Part of a small language model's weights.
Size: width 192, vocabulary 4096.
Architecture: gated attention, attention sinks, hashed n-gram embeddings, capped logits.
Training: a variant of Muon for these matrices, 302M tokens, 4734 steps.
Each number is 128 + 24 x the weight over its row's rms, rounded and kept within 0 to 255. Layers, rows and columns count from 0. Numbers have three digits each. The size before them is the row's rms in percent of the matrix's.

# o: layer 4 attention output (transposed), 384x192, rms 0.154, rows 30-31,61-63,93-95, columns 0-191
# v: layer 4 attention value, 128x192, rms 0.247, rows 30-31, columns 0-191
# q: layer 4 attention query, 384x192, rms 0.208, rows 96,128,160, columns 0-191
# k: layer 4 attention key, 128x192, rms 0.194, rows 32, columns 0-191
o61 080:132115162112138096096123146128105129119092126159120175171148191172141146158126118134081159110135096155128132134147135113158108113153126144109116162131140138144105096126147089155135101177138142112131093174097115131113146142148145134132179145152188088167139120106137138112106120179133168094099107192130138115168126124123126128102157111121122110152169167144093148122127081091146167148134135159140144119116109132152141163138129125105110100125139134148109101157118169127153153128168126123096136157116156121103093142107125100185124128152109126089151129149092118121107121108119135147
o93 101:112140140128165116128162126111130136135122094112152168102078132122107131128126103143178099140120101089139108121157135137145093153144149137135150116143144143113182196149122115102172109132119097141093164094130159106120105156156124095116132106124121145152136153127059169126142129158097161168141098147146135160167132147103126140064131140136133108142128166137165115153132126130150153126167143152116133108161101141135119147133129134133135124123104102136096156133150118154141091088118141132171132115129138144181161133167127170100098090099086136121128143099142140140136134122079194127
v30 093:211102133160137154133155144112114132119156125109147114133133140136118106162122144131120145085124116113151100137117102168129088091101194129152132151099121160128136137112108152136097112092141143098112131086104125120143163121097063153129131122135125116182109125178119121101134094147110114137057102173144094118121137145097117148123104127143142097185132124104110149112133081097103118150108162116119151119141162115130160115114151104127114153141088124137089134121099128146134166128098113152110099137137142162115110158109170125152098103149110127127101145110150093148142101088159126137
o30 105:133125074119177170104125145129084175139127182101123093142132113163138145157139111136124133126114081144127136190150136110182116130141083132146117137111126143093155159135094121116130121178115125116125155141117160125144150141162156099151104114114129133156140148160093120114091123134160080147128116085074135084173147175143134117109138087123136133162114103137130127102140097134148127119134146109145130139137135115142108114121099122117100177120089060121128089132123118088101114136098113143108129094090119137145100128122066124106140110161113129090118155121135125134142130158098101149
o62 071:156124174141150119123138149154117182138133129174100144180131145112126135162125093132106123178119136088129114109120153145105096150116076126118128120167136163115100129095147143145122098146162092073142119100105143118111117088104120148133152106139137090120119099115154155150133157145124129110085086147172111136075090154165158145117139111152101144138141132138099128109095110130103119152089127135160137153161135148122151123085112141172155117119180143141123133175136104146148170135136147159137105125124108133161137153086106109132139101141162079092126143155138152127093114101151158108
o94 107:091137145095112156131125144113130171127108068134113162160159120115126149140129119142102133141068124163093133132200130135083153138154128154136135176110077137121121152106128092145106114098114117148177126086126075140141089133103115166144122133087131140127116119114090147123121111115127154153121151089155136145119105125144108133116147129149115141108149131087118119088119100112100098105128113127122112090129127133136143094173192140102101140179123119116083092150125158165150125103102121135172123101171156120106127136141132161128104127103098126107095121097146126099123168161107140138
v31 094:129151173107145099086146122160135142135095063112122121170112166179095092101102102105113126133131168143082104120106138142156116153133132089127153128169166109103136106087121144098090135106145121138130099141138125121126119090091124144094167124106118141126074119121134098127127081126160137081090115129110155170114123130122134142117099140138111117099154123088098091128129133113091101165144128136143115159146124106095121155143163118144152154106124115119149105129155147155119145120143145166106106104113127122155102091149143135114140112164084138140124149122167122177169158145088144081
o31 117:133124128112136149067122131146176145157118124139134116104187162091147134143139129107137124130121154120108106139103106093168131118189115133110182070132139098141153164098183122090159158109151096127138105106098136099129147103130121135130075127137139125154142144152137117124171140135124127136153109130138118137116103116162096154121112140129099160106079120098121125107131144164183120133107152144130133109118142163084180118116144088131079123126089113168118116144133099120140085136155097170111095111098119111108136113084129116141146188154140132116126135118113108134107131155102161152
o63 060:144105164091139166133176100130087131142123095146171125125155131111099164118092168111153137121188108158108150095109098165134125149166121138108132128130143113128158165151150171133152096160143120098115100106134100116140132124173148097094066108093164144142125134107134160141129118133133116154112128088103124144130138101093110153121116121118107146117170143143108120104139110122096193111161137123108132132136121090131128145077173125142102103143134105134132128113146102111119113158071148154141154138109170104146121092105127094097111129141096126095171137140150133148120099117133080096
o95 095:141139099101138157139138135114135138106146138083135121118148122143125072155107110106159087110148155132090106114135166099082081132139148134130101115105124110139176163106112146191092145117117164099083140130117138120128087083084101110170122139173146125147137114122143125117083096140141112124085163116145131103124153147108144109153094132153106112116154154150158101192177104115129099129129108150139149167113123126162115146104111141129156113138131130103121120124124150136126127131107143109159122156113124070150165180108106110140186075107119126162120123126128117136111129124137169141
q96 079:143120132061120177144139151121116146136155134149144116111121174127120150094151148117139116106130082177128107117140092100133120135110153133162137063121142131118106086143095124153157116114123130132124149125148085104178141174122125148159105072137138127153151112100103111135140090128136116114111117151114136121100130135144134105161105124141133168100102155173130137127103118110135088126127105174141104119133089120110142116128123118106149117140122129123060168109151145120111156081136138097111109180119145100157116156107145157126143148091107102101121106130050173159147096135159119122
q128 106:131132120162135153106158129143138116104149143090066188087136137152137151147137098145138114148140103120205167118145142120143152124075142145124153096102126099131120089108106143112169129140166177145096128131105143144196154116119133128138116143107122140131106138157146112094139126133123142160126156152114090146152133147151121062129143144150116174134104079120173107137134154121132151119113118147135126124108130144098153112138113142091189115077130111124105101152120153130152154111125162139146110140132152099148148144139089100094118122098104106138166126159131147145135081103155156116
q160 070:102131119147118129124198133145105132155154080145103133122152126145138147123108099123160130095111177149169157099146095125107168124124134111164143125110137093135115108102149102145141129109137127141120112115128140107119170132142130114125128154128102171191144154145133162121116123115157112127115131069139149175132138107153093105159107161124123102134155173095140146169166119094158141087169080136138144090128128140125134102125115142125112127131084135145119135165141088159128125110113157142090129147108133123176142153122150072153106155109087125123130129125162137145069182138159153146
k32 063:087126112187085104145124164152135103093135095154143106129101132150091140156125110128116153137125179128112124133093111171119179100171107105105158175139124119124107094127166128135126125085145130119110137139144106161067168118158144105122104117139135121135111104136109101141164173108132099132128093144100128098107100136073154085113109155073164156093124110134118117130116151093155129110096121155153121126125114097152114172137121159135152120112108131129123145114102184132114115119138139139107121098163117127151108139135110168147143139154119178148104158118165122139114164101157099127